Each number is 128 + 24 x the weight over the matrix's rms, rounded and kept within 0 to 255. Layers, rows and columns count from 0.

# layer 2 attention query, 96x96, rms 0.131, rows 0-36, columns 0-47
[[141 154 120 122 133 153 117  87 122 135 101 137 152 127 137 132 145 148 147 124  86 170 153 122 152 126 135  96 114  89 125 136 120 151 129 123 119 141 155 141 110 147 126 124 140 109 166 108]
 [128 140 118 157 144 151 134 117 132 147 121 157 120 187 106 175 207 109  92 142 118 118 155  99 102 139  85 121 126 139 160 131 115 121 108  91 171 139 103 121 102 107  80  65 130 103 114 145]
 [118  99 109 133 132 104 117 136 133 121 173 144 152 155 146 174 226 104  93 144  95  74 146  83 111  98  76 131 131 146 107 117 125 125 122  79 176 145 100  97 140 125  82  21 117  68  90 149]
 [107 161 134 121 146 138 107 144  95 138 153 137 139 125 119 128 134 150 107 131 150 145 123 146  95 138 107  78 112 138 104 148 131  94 121 103  92  88 159 167 166 136 159 128  92 158  93 165]
 [132 116 123 114 132  74  80 144 116 124 108 118 127  90 155 118  60 158 144 138 127 113  94 136 155 104 145 163 128 149  91 119 147 162 157 151 100 172 160 141 144 108 154 119 133  89 137 108]
 [124 129 125 116 125 127 124 133 148 127 105 128 137 110 109  97 130 152 153 125 105 149 135 155 140 109 164 125 135  96 116 158 120 131 155 153 126 123 145 124 159 159 169 162 110 169 140 110]
 [111 127 152 138 109 137 137 122 113 147 112 145 142 126 109 130 154 119 119 142 131 149 141 124 115 139 121 120 139 107 142 134 116 121 122 132 156 112 109 134 127 132 119 126 126 134 125 141]
 [154 117 141 106 102  86 110 128 144 137 131  94 118 154 131 127  91 111  91 120 159 117 161 171 149  91 124 164  87 126 136 134 136 139 148 110 131 158  87 118 177 149 166  86 127 131 138  92]
 [100 141 120 155 115 141 112  95 110 124 160 127 125 168 134  98 128 131 136 147 167  81 107 150 145 122 137 124 167 115 145 163 122 140 140 134 144  80 105 152  95 126 109 132 122 187 108 127]
 [164  92 128  97 150 152 109 165 128  73 118 118 150 127 139 131 137 142 141 126 175 134 111 127 122 133 112 165 117 136 123 145 122 131 114 119 132 167 123 141  77 157 120  98 112 141 123 136]
 [145 142 140 170 136 125 103 130  80 125 170 145 147  86 110 115 122 138 143 166 143  97 123  94 109 105 126 178 119 122 134 157 151 105  91 135 135  83  90  83 113 131 137 121 106 110 116 109]
 [141 143  85 136 177 116 152 135 160 114 136 104  98 108 122 107 156 148 116 106  96 164 115 147 168 125 117 137 145 117 137 153  88 129  96  97  99 139 142  74 106 140 171 131 101 148 123 137]
 [ 75  95  82 130 134 120 106 191 117 133 149  92 128 140 153 136 101  90 132 105 113 120 118  97 148 102 110 136 100 155 136  96  98 110 123 106 152 114  88 120 131 147 140 121 111 195  89 129]
 [142 130 132  87 151 103  99 129 159  86 162 133  92 118 134 124 101 110 128 129  72  94 134 133 125 143 164 126 143 118 109 140  97 108 104  90 140 152 117 134 133 117 155 153 137 162  81 138]
 [113 148 109  73 129 102 157 130 165 106 128 123 113 111 117 110 164 155 131 150 108 102 163 126 135 143 176 133 154 133 123 116 124 106 124 156 176 120 102 138 144 134 172 142 144 160 171 149]
 [133 111  96 139 182 121 143 148 157 156 150 122 133 140 116 149 107 145  69 133 137 124 130 151 116 159  94 100 127 162 139  97 116 151 141 135 138  88  94 144 131 139  89 164 117 182 118 103]
 [133 101 139 128 139 112 127 158 119  73 137  88 133 121  87 154 118  98 131 129 141 117 115  96 100 128 122 145 129 172  92 123 123 145 124 138 111 135 150  89 132 114  58 124 156 117 134 135]
 [100 132 121 128  90 178 135 117 166 101 124 170 142 125 117 142 175 128 119 115 122 139 124 114  84 141  99 100 107 118 146 133 136  92 107 116  98 137 164  96 114 152 121 133 136 129 170 103]
 [152 111 115  97 166 122 104 127 131  77 138 114 123 114 115 151 122 142 158 161 146 103 154 104  94 118 147 141 121  93  90 145 137 126 128 114 135 152 119 147 161 104 130 141 119 104 160 125]
 [128 133 146 153 130 107 119 165 116 119 112 111 147 108 116 142 114 109  73  97 141 155 142 110 126 153 156 100 132 129 132 151 147 145 145 137 128 149 133 168 136 114 148 129 157 131  85 131]
 [116 150 165 138 103 143 137 131 151  70 142  76 114 137 118 115 122 135 134 133 115 114 163 132 123 147 133 108 149 112 166 157  96 128 164 127 164 111 119 134 146 123 129 123  71 128 167 123]
 [145 142 105 130 155  84  99 141 133 129 119 120  72 147 149 120 107 176 138  93 116 133 168 109  94 174 123 167 143 110 138 107 150 109 152 139 123  99  77 135 130 114 106 143 148 129 132 126]
 [108 127 123 101 129 159 114 115 123 132 162 125 111  87  98 127 153 149 131 157 130 169  89  97 145 116 143 124  82 160  99 148 114 107 152 159 119 169 126 144  91 132 140 102 114  83 106 133]
 [133 138  91 130  72 130 153 142 113 136 139 161 151 137 107 143 129 146 175 123  99 159 132 133 118 147 115  99 129 121 118 120 122 154 162  97 135 132 152 145  82 131 119 140 125 116 132 140]
 [128 135 107 131 126 124 144 181 180 148 178 111 133  85 117 128 103 125 116 114 147 136 158 155 143 181 113 111 150 119 127 113 113 132 159 119 100 164 110  99 158 116  97 110  92 137 114 114]
 [130 122 155 127 111 115 100  89 131 144 150 165 123 150 122 103 153 145  86 154 123 124 128 122 169 128 136 103 104 135  74 131 120 152 166 138 134 123 162 124 135  95 153 150 111  58 128 121]
 [ 94 146 153 113 145  99 123 111  97 144 153 142 164 133 157 122 174 112 103 127  95 143 112 111 155 109 153 119  83 140 132  93 168  89 102 117  97 126 131 112 125 104 115 145 135 141 139 124]
 [155 151 156 150 132 125 116  93 188 145 100 144  93 126 170 165 114 155  85 156 142 123 118 134  85  67 108 114 177 120 108  87 100 101 120 143  83 150 178 146 107 132 137 150 141 139 135 130]
 [144 157 117 115 125  88 117 158 126 148  90 136 110 173 154 135 109 149 124 156 140  80 129 122 123 109 148 173 111 143 145 113  87 137 107 132  82 125 116 141 133 102 170 103 140 126 160 170]
 [144 141 115 141 161 114 137 163 104 129 155 143 136 174 155 134 150 120 144 121 144 104 105 112 111 129 136 116  89 117 164 120 119 119 143 104 139 181  87 115 105 108 136 104 158  93 104 134]
 [105 128 151 116 143 142 115 109 138 149 161 150 133 103 149 128 106 143 165 126  78 126 111 134 145 134 110 153 107  88 141 155 133 162 173 114 133 143 135 196 100 166 131  95 108 110 133 138]
 [147 195 126 139 119 174 151 164 105 107 111  98  58 139 123 138 128 115  95 131 131 120 132 126 170  89  95 140 111 149 146 139 129  95 170 119 112 156 104  92 169 120 156  94 134 176 148 107]
 [114 153 128 139 134 173 114 105 156 124 155 158 128 139 161  87 112 111 157 167  93 111 127 185 108 156 136 120 128 105 155 142 135  98 124  83  94 149 132 125 128 108 164 154 145 182 143 142]
 [136 125 132 143 133 143 119 116 109 160  98 146 124 116 124 118 134 122 148 131 128 102 127 160 117  91 112 156 128 122 153 137 134 106 149 113 111 152  96 111 128 119 148 112 131 144 157 148]
 [120 219 106 144  53 152 197 149 135 110 100 111 106 169 100 117 152 119 112  79 163 138 126 133  81 187 167 105 152 140 174 152  42 153 107 132 197 109 134 138 171 192 127 159 101 143 138  87]
 [143 114 144 175 130 191 102  94  97 101 135 163 166 110 128  84 168 135 165 133 111 145 107 128 154 165  84 105 132 125 125 134 139 145 140  95 151  94 139 127 110 131 113 132 123  95 138 128]
 [156 133 132 139 154 110 105 130 144 137 169 121  56 109  87 153 102 147 120 128 136 107  92 128 140 119 138 143 151 104 139 144 166 106 114 138 102 137 161 106 212  99 156 139 104 150 138 135]]
# layer 2 attention key, 96x96, rms 0.131, rows 0-36, columns 0-47
[[105 136 119 138  90  96 117 147 132 133 152 108 158 144 134 166  97  62 105 100 146  94 146 150 138 101 114 129 141 104 144 132 100 113  93 106 119  97 140 135  99 112 109 159 156 109 124 145]
 [114 129 160 137 166 115 127 121 141 159 105  98 117 124 132 130 131 114  93 103 108 131 165 123 151 142 172 133 139 104 115 120 116 117 132 105 142 130 145 125 126 160 120 110 160 120 102 137]
 [141 138 134 139 117 133 129 135 128 104 132 131 143 128 121 142 125 161 156 144 141 128 105 120 114 128  91 105 127 126 133 114 132 119 138 145 131 116 113 117 130 135 132 145  95 131 156 155]
 [136 114 113 101 104 117 140 108  87 155 106 187 110 166 149 133 130 155 133 153 161 117 153 118 155  97 135 127 123 116 137 125 149 122  74 143 135 140 118 141 114 121  94  80 123 127 160 140]
 [136 154 125 138 179 144 135 129 120 114  97 158 143 135 135 139 179 100 119 118 157 115 154 106 145 140  73 145 149 122 118 119 100 127 107 159 122 110 109 137 145 124 114 117  98 134 166 125]
 [157  95 107 159 113 150 168 121  83 115 132 196 127 119 129 156 125 154 127 116 139 107  88 154  96 165 107 134 101 193 129 145 115 147  97 175  91 107 126 148 108  76 112 114  80 104 156  95]
 [152 111  88 131 103 178 152 118  72 162 105 149  84 106 147 141  90 144  94 107 124 113 108 114 104 125 142 153 111 179 115 182 128 175  91 159  80  97 118 116 122  36 149  74 113 146 113  79]
 [139 115 142 186 127 107 117 138 151 128 114 132 172 152 123 184 124 119  63 134 130 118 143 171 106 108 127 118 154 162  97 111 130  91 128 115 151 145 106 112 127 148  97 112 133 110 163 145]
 [110 135 161 104 118 116 101  96 117 108 103 117 106 122 108 128 157 141 128 165 108 142 149 152 148 161 127 135 126 152 116 141 149  95 125 112 118 183 138 120 132 162 131 134 108 123 128 149]
 [131 152 156 127 119 138 157 139 124 130 140 135 115 127 136 132 172 124 150 101 117  98 151 163  83 135 135 137 104  92 137 140 134 120 145 166 131 143 160 128 155 127 157 114 129 166 109 159]
 [175 111 143 162 140 172 144 112  82  90  88 114 132 128 137  72 132 145 135 124 102 154 132 115 128 108 111 109 142 120 161 147 145 114 144 116  88 110 133  78 102 121 114 161 134 129 109 161]
 [116 135 134 122 101 137 166 133  95 103 129 155 170 107  69 114 137 110 115  94 157 119 145 143  83 133 117 118 169 134  66 141 142 174 170 141 118 141 137 134 121 125 123 110 149 129 121 142]
 [113 130 122  79  83 116 151 101 150 122 142  99 121 133 115 176 115 101 151 155  75 142 159 185 135 138 151 157 173 154 104 118 119 102 102 145  99 150 158 116 127 130 137 120 149 103 138 120]
 [125 127 126 120 125 111 142 136 135  80 132 141 119 137  91 124  91 122 170 135 148 146 137 128 104 124 146 137 119 112 142  94  94 126 136 123 118 148  81  91 107 126 137 126 137 135 124 154]
 [129 167  89 155 152 135 112 124 111 109 137 121 102 133 117  90  75 146 112 103 185 150 128 120 119 153 103 128 121 132 124 145 161 145 157  86 154 127 150 161 118 127 128 151 140 104 132 111]
 [119 128 116 136 103 157  98 139 147 132  94 158  85 133  97 117 111 142 102 149 102 120 119 180 133 122 132 125 118 103 147  93 159  96 134 150 172 111 141 121 131 112 116 138 103  97  97 136]
 [138 156 100 166 120 152 143 150 126 169 168 127 118 121 130 137 153 108 103 130  98 112  57 153 109 146 141 149 112 144 136 128 122 134  95  99 145 105 132 110 154 141 117  83 108 106 134 111]
 [117 135 143 111 126 143 130 104 117 179 104 109 166 102 146  93 140  96 110 139 156 163 119  82 134 113  99 158 125 138 117 175  77 132 155 145 168 118  91 144  94 146 143 126 129 110 113 121]
 [138  94 110 133 130 112 156 147 147 100 107 147 157 124 153  92 103 122  99 117 170 147  92 128 142 120 134 160  75 158 148  67 123 110 104  91 158  99 151 125 110 138 131 149 163 148 121 137]
 [115 129 124 147 147 118 100  95 145 172 148 106  84 170 159 159 102  90 134 132 128  98 146 136  94 142 143 119 166 100 122 155 134 135 124 144 102 121 120  64  98 114 121 141 129 145 147 130]
 [ 83  88  87 120 113 107  95 187 137 140  95  99 145 153 177 106 108 150 134 141 126 157 110 149  93 122 144 127 130 165 126 122 145 101 109 155 151 191 155 155 143 168 174 137 156 122 114 117]
 [166 128 122 126 131 151 115 138 128  76 123  75 124 131 121 113 108 105 123 151 170 101 128 178 102 124 187 130 102 146 137 120  76 148 148 132 141 122 185 116 108 127  87 178 126 186 106 115]
 [123 131 118  76 130 123 157 110 116 160 138 123 158  92 152  85 166 114 134 114  73 131 135  97 131 140 108 136 185 132 123 117 138 114 120  92 119 126 104 126 156 127 122 156 122 161 144 120]
 [123 105 151 115 120 144 141 147 142 147  96 103 111  83 131 147 158 118 105 165 155 112 136 163  86 102 134 167 133 113 151 144 152 152  93 132 140 102  91 120 143 135 135  80 155 109 131 134]
 [107 134 173 145  76 106 108 161 117 149 103 124 107 170 154 140 121 140  88 135 114 105 123 149 134 131 151  94 157 123 147  91 155 180 112 126 120 119 126 143  95 135 158 162 143  84  87 148]
 [126 119 136  66 119 137 117 194 102 144 136  77 142 125 127 149 114  90 134 101 142 156 116  93 151 151 126  90 115 122 117 189 147 106 128 167  89 156 128 105 143 128 127 159 131 108 104 153]
 [190 170 128 111 125 115 194 140 150 133 142 135 141 130  95 140 122 123 139 128 125 109  90  82 124 164  80 109 112 124 112 148 160 131 137 135 132 127 101  99 142 146 128  93  91 144 150 120]
 [111 153  98 114 146 173 117 125 148 134 132  95 124 126 124  93 139 122 165 115 157 137 138 131 143 133 163 115 129 155 129 161 163 144  86 131 156 117 128 173 138 153 124 144 102 112 106 165]
 [148 146 121 153 122 172 120  92 156  85 130 155  88  89 176 110 107 164 120 116 180 143 151 143 131  96 149  85 146 142 116 125 150 111 136 106 124 145 122 161 143 130 129 120 112 141 127 142]
 [119 160 141 152 124 119  96 138  98 106  92 124 154 126 145 143 117 140 106 112 131  85 152 120 145  88  97 107 142 121 130 142  92 125 131 107 111 113  90 152 110 118 143  91 104 186 127 134]
 [130 136 101 134 155 139 139 154 128 100  86  98 115 150 151 109 152 112 138 131 165 111 167 163  49 133 116 112  94  63  76 121 148 122 106  91  86 142 116 117 159 121 115 156 109 147 145 122]
 [132 144 134 159 124 107 122 124 176 137 155 113 146  78 171 120 124 126 155 113 107 106 152 159 138 173 151 153 111 144  92 134 138 173 122 101 106 126 131 131 109 134 111 132  99 104 112 168]
 [157 137 139 122 152 119 135 102 125 125  97 110 113 151 115 114 127 137 168 119 167 138 111 136 144 143  79 126 102 131 160 132 111 173 131 140 153 110 113 166 134 129 122 137  72 139 172 129]
 [155 112 165 132 111 125 177 122 146 143 135  93 122  92 135 138 136 135 118  89 161  94  98 136 140 116 133 112 138 132 125 140 148 159 115 127 128 126 142 142 118 125 127 121 110 123  88 125]
 [123 107 103 118 120 138 145 125 131 121 132 140 108 116 131 121 118 103 128 130 124 119 132 155 125 130 152 127 135 139 111 136 143 130 114 130 116 153 104 135 117 133 135 130 132 105 104 101]
 [ 88 179 117 121 101 121 130 189 150 135 136  71 147  91 126 157 118  84 146 136  89 157 143 133 143 142 138 142 127 120 133 140 111 135 128 164 137 136 128  95 140 114 141 169 157 104 143  97]
 [ 77 148 144  81 101 125 129 169 102 129 129 152 123 159 146  73 131 150 120 162  92 177 142 144 143 122 159 127  89 123 137 138 122 121 122 109 119 101 120 100 131 148 143 135 114 123 156  94]]
# layer 2 attention value, 96x96, rms 0.0948, rows 0-31, columns 0-47
[[120 142 107 146 129 138 127 123 135 129 122 160 157 123 137 163 119 121 137 110 106 156 130 144 141 119 118 102 143 106  88 127 110 163 117 169 151  95 100 143 139 149 125 118  87 143 160 155]
 [135 104 146 128 170 115 147 110 146 125 153 123 136 147 119 125 123  92  87 154 109 169 146  63 105 110 139 100 158 118 125 145 116 185 151  70 123 106  99 128  82 111 156  89 149 151 151  82]
 [114 136 127 144 122 114 127 108 129 134 127 151 149 149 124 150 121 120 109 127 114 147 142 113 161 177 104 143 133 131 160 137 158  97  84  98 140 134 119 130  80 139 111 120 123 124 110  96]
 [ 97 140 117 176 145 145  88  94 119 129 125 101 136 102 106 140 166  99  90 123  99 109 121  79 116 148 151 129 138 165 169 146 145 104  89  85 102  98 117 122 113 116 158 133 147 115 113 170]
 [121 161 109 181 114  83  82 157 155  95 115 169 129 126 126 126 121 127 111 148 159 145  90 149 137 158 124 120 123 125 123 115 110 139  97 119 140  88 124 151 115 127 106 111 156 119 136 156]
 [ 85  91 125 112 115 134 106 103 173 116 163 102 150 141 146 120 123 127 132 141 126 153 146 145 114 109 107 120 118 108 146 113 125 128 146 147 133 132 118 114 129 110 116 146 131 125 153 106]
 [131  82  74 134 111  85 151 101 122  81 141  91 123 118 107 125 123 121 139 102 100 109 171  92 138 124 153 153 109 144 118 159 128 114 149 138 160 119 128 110 108 116 108 100 123 126 132 148]
 [187 117 120 149 131 120  97 139 150 127 109 101 142  97 139  86  97 123 140 129  69 122  84 110 141 108 125 129 114 142 135 152 143 114 133 112 114 131 135 157 116 100 100 124 123 143 151 121]
 [ 96  92  88  93 131 126 126 124 138 109 143 143 103 109 141 123 100  80 171 114 131  69 135 154 119 128 149 135 100 117 123 137 140 114 124 121 116 148 140 147 100 104 147 151 149 119 148 153]
 [129 116 177  83  96 131  93 120 113 118 136 119 142  91 169 131 108 143 120 136 176 207  99 112 134 134 140  79 169  95 108 162 188 142  96 139 142 105 121 121 116 111  99 135 191 103 110 129]
 [120  90 135 161 134 169 134 103 153 160 154 160 113 112 131  83 120 135 141  90 150 112 110 128 128 144 128 105 109 118 128 109  77 154 122 109 116 124 125 156  82 129 139 126 101 170 138 143]
 [140 168 114 154 121 158 139 131 124 140  99 145 113 140 120  94 113 108 139 142 168 154 122 120 137 117 152 162 119 119 118  92 149 142 112  88 136 108 111 106 105  86 138 115 143 121 189 104]
 [123 126 171 143 127  97 149 111 124 137  80 172 120 150 104 172 101  77 135 132 155 106 125 101 120 124 139 146 112 131 163 103 134  67  96 136 140 123 121 126 123 134 110 132 165 143 133 146]
 [140 138 163 129  92 145 128 119  98 139 115  92 111 144 104 130 126 124 132 154  99 102 120 149 124 106 142 164  87 141 168 117 126 126 156 121 111  95 187 129 152  97 110 135 117 111  94 156]
 [134  89 120 142 147 101  77 194 137 122 130 151 118  93  92 121 168 119 177 140  91 109 133 131 127 142 141 184 112 154 135 135 123 153 108 122 104 101  97 110 154 116 185 142  88 141 128 128]
 [113 110 157 116 132  93 142 136 109 130 103 139 134  90 135 135 121 111 173 118 139 125 128 158 126 122 120 174 160 154  96 120 164  94 132 122 131 152 132 153 144 170 106 126 138 154 104  88]
 [164 167  97 158 133 101 105 148 132  47 126 148 105 105 146 134 111 109 138 147 189  97 148 117 121 135 134 106 132 128 101 127 135  97 166  87 108 143 162 138 111 126 160 147 126 170 138 120]
 [164 130 115 161 189 122 127 121 123 128 152 134 147 139 101 134 110 130  99 127 114 172 125  92 134 166  66 124 139 125 179 140 129 164 170 125  95 119 146 119 101  87 114 127 129 123 141 138]
 [125 135 148 108  95 137 115 135 132  85  95 174 128 127 124 127 105 170 114 165 113 146 104 142 132 154 133 158 109 161 110 106 135 126 151 142 123 156 121 145 118 117 152 120 130 109 117 126]
 [115  82 147 148 124 137 155 156 107  87 147 155  85 112 167 108 127 145 103 146 121 127 146 135 126 119 105 168 145 122 129 129 113 126 107 125 108 145 121 129  98 129 121 136  92  98 140 165]
 [120  94 126 105 112 103 109 113 193 119 125 103 101  83 126 133  97 113 125 139 102 154 131 141 110 169 145 160 153 105 148 122 138 148 169 118 121  94 108 155  97  83 107 122 118 126 120 110]
 [ 90 146 117 138 144 125 142 123 127 121 156 166 122 152 147 111 168  99 148  64 158 111  95 186 115 122 116 118  94 115 151  74 108 152 103 102 120 109 102 158 161 152 134 168 111  84 111 164]
 [106 138  95 118 113 184 118 134 132 122 140  95 190 143 151 101 132 166 125 148 130 130 143 136 158 122 168 130 120 157 115 115 141 127 150 149  89 160 118 114 124 120 114 158 160 137 111 127]
 [105 166 127  79 104 160 114  99 109 152 122 154 101 175 109 137  96 169 173 165  70 138 175 141 102 155 117 116 137 129 123 123 126 120 148  88 131 170 112 139 137 135 128 155 126 131 101  98]
 [132 132 108 116 155 135  96 128 125 114 114  83 134 122 119 100 114 147 119 119  90 119 140 122 138 123 135 154 108 155 119 164 187 108 150 101 114 151 120  89 100 110 127 118 156 109 174 116]
 [145 110 107 134 130 137  96  63 129 134 139 146 128 154 146 139 121 140 112 139 115 109 110 111 127 158 135 157 141 101 135  99 121 115 137 112 115  95 109 149 158 124 111 124 124 115 105 162]
 [132 157 141 154 107 121  90 120 124 102 104 153 109 128 127 153 115  90 119 128 144 135 114 120 143 125 166 146 146 157 104 129 129 124 126 105 129 111 152 118 167 120 127 142 135 122  99 113]
 [163  92 118 157 143 125 127 137 137 140 139 111 130 153 130  71 145  87 126 113 101 114 151 120 132 120 151 142 107  93 118 158 149 144 157 117 149  96 107 135 140  98 141  94 153 137  99 110]
 [113 119 118 129 183 119 150 115  80 120 112 132  97 151 127 128 140 113  82 109 132 159 151 132 159 114 164  85 122 133 116  94  94 132 141 143  99 126 122  96 130 135 103 115 123 129 137 134]
 [106 130 178 100 160 131 138 108 145 157 141 129 105 152 125 188 174 143 152  86 167 120 174 101 164 114 139 157 151 141 107 111  68 145  84 134  92 119 109 115 150 146 118 125 102 105 152 135]
 [123 147 128  87 125 139 104 114 136 139 143 131 164 178 104 129 133 109 133  78 146 102 124 125 104 138 149 124 115 141  91 123  97 156 124  76 136 120 114 131 117 116 127 165  98 148 156 142]
 [103 184 103 102 123 136  86 155 166 172 170 149  96 144 125  96 117 121 120 132 124 101 123 154 137  89 129 155 106 122 105 150 116 115 129  93  95 127 113 152 148  94 140 157 132 153  86 123]]
# layer 2 attention output (transposed), 96x96, rms 0.0734, rows 0-31, columns 0-47
[[150 111 164 124 132 148 130 153 127 127 136  90 150 111 178 110 146 106 155 134 158 108 101 111 125 139 148 122 116 151 100 160 103 113  57 105 154 107 154 115 143 149 144 133 149 120  68 139]
 [196  93 146 112 152 121 161 188 156  97 141 135 134 144 130 133 129 152 144 170 112  76 116 115 130 150 115 169  77 102 126 106 105 144 146  99 109  89 125 119 144 140 131  93 161 166 122 146]
 [130 107 170 121 110 145 125 174 107 143 173 116 131 133 175 118 119 148 137 107 124 131  89 128 135 115 121 135 134 146 125 167 136 119 164 129 144 135 116 141 105 114 178  73  99 127 108 128]
 [170  96 154 140 198 110 139 128 100 107 184 130  96 136 101 147 132 149 132 128 146  91  86 137 105 107 130 103  85  92 123 137 136 154 154 142 114 121 134 133 168  98  93 110  77 125 116 128]
 [121 133 109 112 150 127 144 134  77 165 151 128 203 131 136 168 136 137 108 134 107 140 167 123 110 130 132  70 113  89  74 170 139 127 106 109 172 136 189 113 124 144 148 143 171 115 135 136]
 [145 140 152 116 108 146 108 132 111 120 109 130 116  85 112 115 117 102 144 157 150 165 125 158 129 106 108 147  90 131 153 104  96 112 111  95 153 129 123 126 158 117 142 151 138 185 134 132]
 [105 115 123  85  98  99 127 130  86 113 124 108 143 152 146 114 146 158 141 136 193 139 128 121 159 131 112 128 117 138 159 138 104 144 135  89 105  83 130 122 117 120 134 137 119 134 129 149]
 [101 121 115  91 243 102 161  88 136  66 152  70 131 136 135 126  96 118 154 103 133 114 128 134 143 116 123 110 134 171  94 123 152 156  92 143 124 162 119 136 131 149 114 133 110 150 138 101]
 [113 160 125 138 121  93 128 109 121 125 119 120 165 154 118 156  86 148 119 120 123 175 148 158 134 125 108 132 128 143 117 114 111 147  89 121 130 107 132 146 111 123 123 132 169 120 175 170]
 [103 152 145 125 117 143 100 126 120 130 140  76 148 193 113 118 138 115 151 138  71 114 160 129  92 116 163  77 107 124 100 175 116 160 130 134 191 108 133 123 104 149 132  82 153 153 136 108]
 [169 158 173 123  75 101 130 123 138 114 128 122 164 102 117 173 110 102  72 121 133 129 161 109 130 136 117 137 103 117 112 139 132 101 143 112 148 134 167  93 122 152 148 126 128 126 132 165]
 [121 166 163 164 104 119 141 164 137 118 164 109 101 110 139 148 126 136 116 164  94  81 130 152 157 135 107 111 109 126  94 145  85 103 132 150 115 137 144  97 125 142  81 121 112 139 118 153]
 [121 132 122  93 108 138 115 134  90 176 149 155 149  93 140 107 150 141 117  95  62 120 127 150 150 111 134 150 168 143 155 156  85 177 121 120 119 178 142 153 107 185 168 132 118 114 133 137]
 [138  99 128 126 129 146  76  89 127 138 130 120 103 136 164 115 110 129 130 124 112 152 146 118 171 106  92 128 175 125 110  95 115  84 151  95  87 172 134 200 127  96  96 159 107  98 146  46]
 [129 126 111 121 149 129 126 133 122 138 133 122 150 136 153 164 121 115 122 156 190 141  79 100 136 114 136 117 140 160  87 113 145 138 133 133  99 120 125 134 105 150  82 123 160 153 115 144]
 [ 89 136 111 170 163 112 113 135 137 142 127 128 117 126 128  80 156 117 117 142 129 171 138 102  92 152 125 145 138 127 131 161 139 107 160 130 149 106 105 150 116 124 149 149  54 167  99 142]
 [120 136 159  78 151 143 122 144  98 130 126 120 203 169 139 153 133 114 118 119 147  98 119 127 115 143  82 106 151 146 141 154 106 167 117 146 147  66  72  94 140 123 153 119 143 138 128 133]
 [162 108  87 111 143 150 169 200 113  97 115 145 104 134 164 129 129 107 156 116 116  95 122 143 132 140 128 150 119 104 112 110 129 144 137  79 152 164 173 147 152 129 152 159  95  64 126 121]
 [118 145 107 145 175 114 170 138 133  81 141 149 175 110 174 135  91  97 128 123 143 151 134  93 141  68 143 157  95 145 123 158 127 160 103 133 124 159 135 102 125  84 100  74 158 133 136 105]
 [ 93 163 112 198 124 135 131 100 157 108 101 151 127 150 157 123 142 115  99 166 129 105 116  98 133 118 130 187 121 149 120 131 152 145 148 144 120 181 113 121 129 122 112 149 114  90  79 109]
 [112 164 127 136 197 172 119 149  99 118 106 118  80 152 182  93 148 144 148 158 197 119 133 133 112  96 126 150 128 134  84 139 152 107  97  97 116 126 127 145 130 145  83  92 142 135 174  90]
 [ 87  95 166 167 102 102  85  96 149 157 104 133 122 113 172 147 110 111 103  91 127 111 114 170 129  82 178 105  94 107 122 108 133 138  77 152 115 164 170 176 142  95 197 146 134 132 142 130]
 [119 155  99 112 103 179 131 140 134 131 121 110 143 138  79 162 116 102 109 113 157 132 124 111 160 146 104 102  94 105 141 131  81  85 128 161 148 117 118 192 132 133  93 107 176 151 169 103]
 [164 136 157 100 100 121 122 164 134 113 146 128 110 102 133 172 138 160 118 115 129 162 157 159 123 103 116 156 149 146 119  98 174 114 145 171 111 141 114 129 119  45 129 146 103 104 120  92]
 [131 140 111  75 181  96 143 120 186 103 167 134 103 113 105 132 104 129 156 107 155 131 139 116 115 141 155  84 150 119  76 119 133 169 129 140 136  88 101 121 122 100 102 141 121 143 110 129]
 [138 105 135 139 116 119  66  92 144 115 156 125  85 169 139 119 127  92 121 160 131  93 180 135 165 144 169 124 135 123 117 123 111 125 143 103 191 153 141 111 127 107  96 121 129  70 172 125]
 [ 96 120 134  96 153 147 100  96 110 143 105 143 122 139 157 117 144 132 131 149 123 116 140 157 180 158  75  77 155 109 136 104 107 132 118 133 130 138 166 104 110 137 135 136 135 104 119 110]
 [147 120 107 102 125 120 165 129 147 104 133 179 133 151 153 169 129 120 173 113 168 114 102  97 125 147 120 135 112 139 111 139 157 133 144 103 148 115 143 174 136  94  92 116 109 178 146 150]
 [108 105 115 134  84 161 146 143 150  90 107 133 163  99 144 104 151 111 141  80  82  98 133 122 139 120 183 147  83 101 175  67 116 140 137 108 158  79 154 124 124 149 100 137 104 134 107 152]
 [121 174 125 172  92 137 135 118  92 150 162  97 107 134 116 110 138 123 105  77 139 148 111 177 128 146 132 142 126 159 142  60 125 127 164 125 122 105 145 123 163 149 127 186 110 141 116 143]
 [141 129 142 148 110 150 138 115  98 120 133 140 133 102 133 155  98 140 138 130 112  91 153 150 105 152 157 126  98 130 132 113 129  90 118 148 102 148 138 124 115 124 118 159 176 140 170 136]
 [110 157 132 138 164 111 106 113 143 139 144 155 127  73  85 175 123 156 107 144 151 127 129 111 101 151 116 160 149 109 110  94 168 150 135 132 155 144  94 127 117 118  87 110 135 105 181 106]]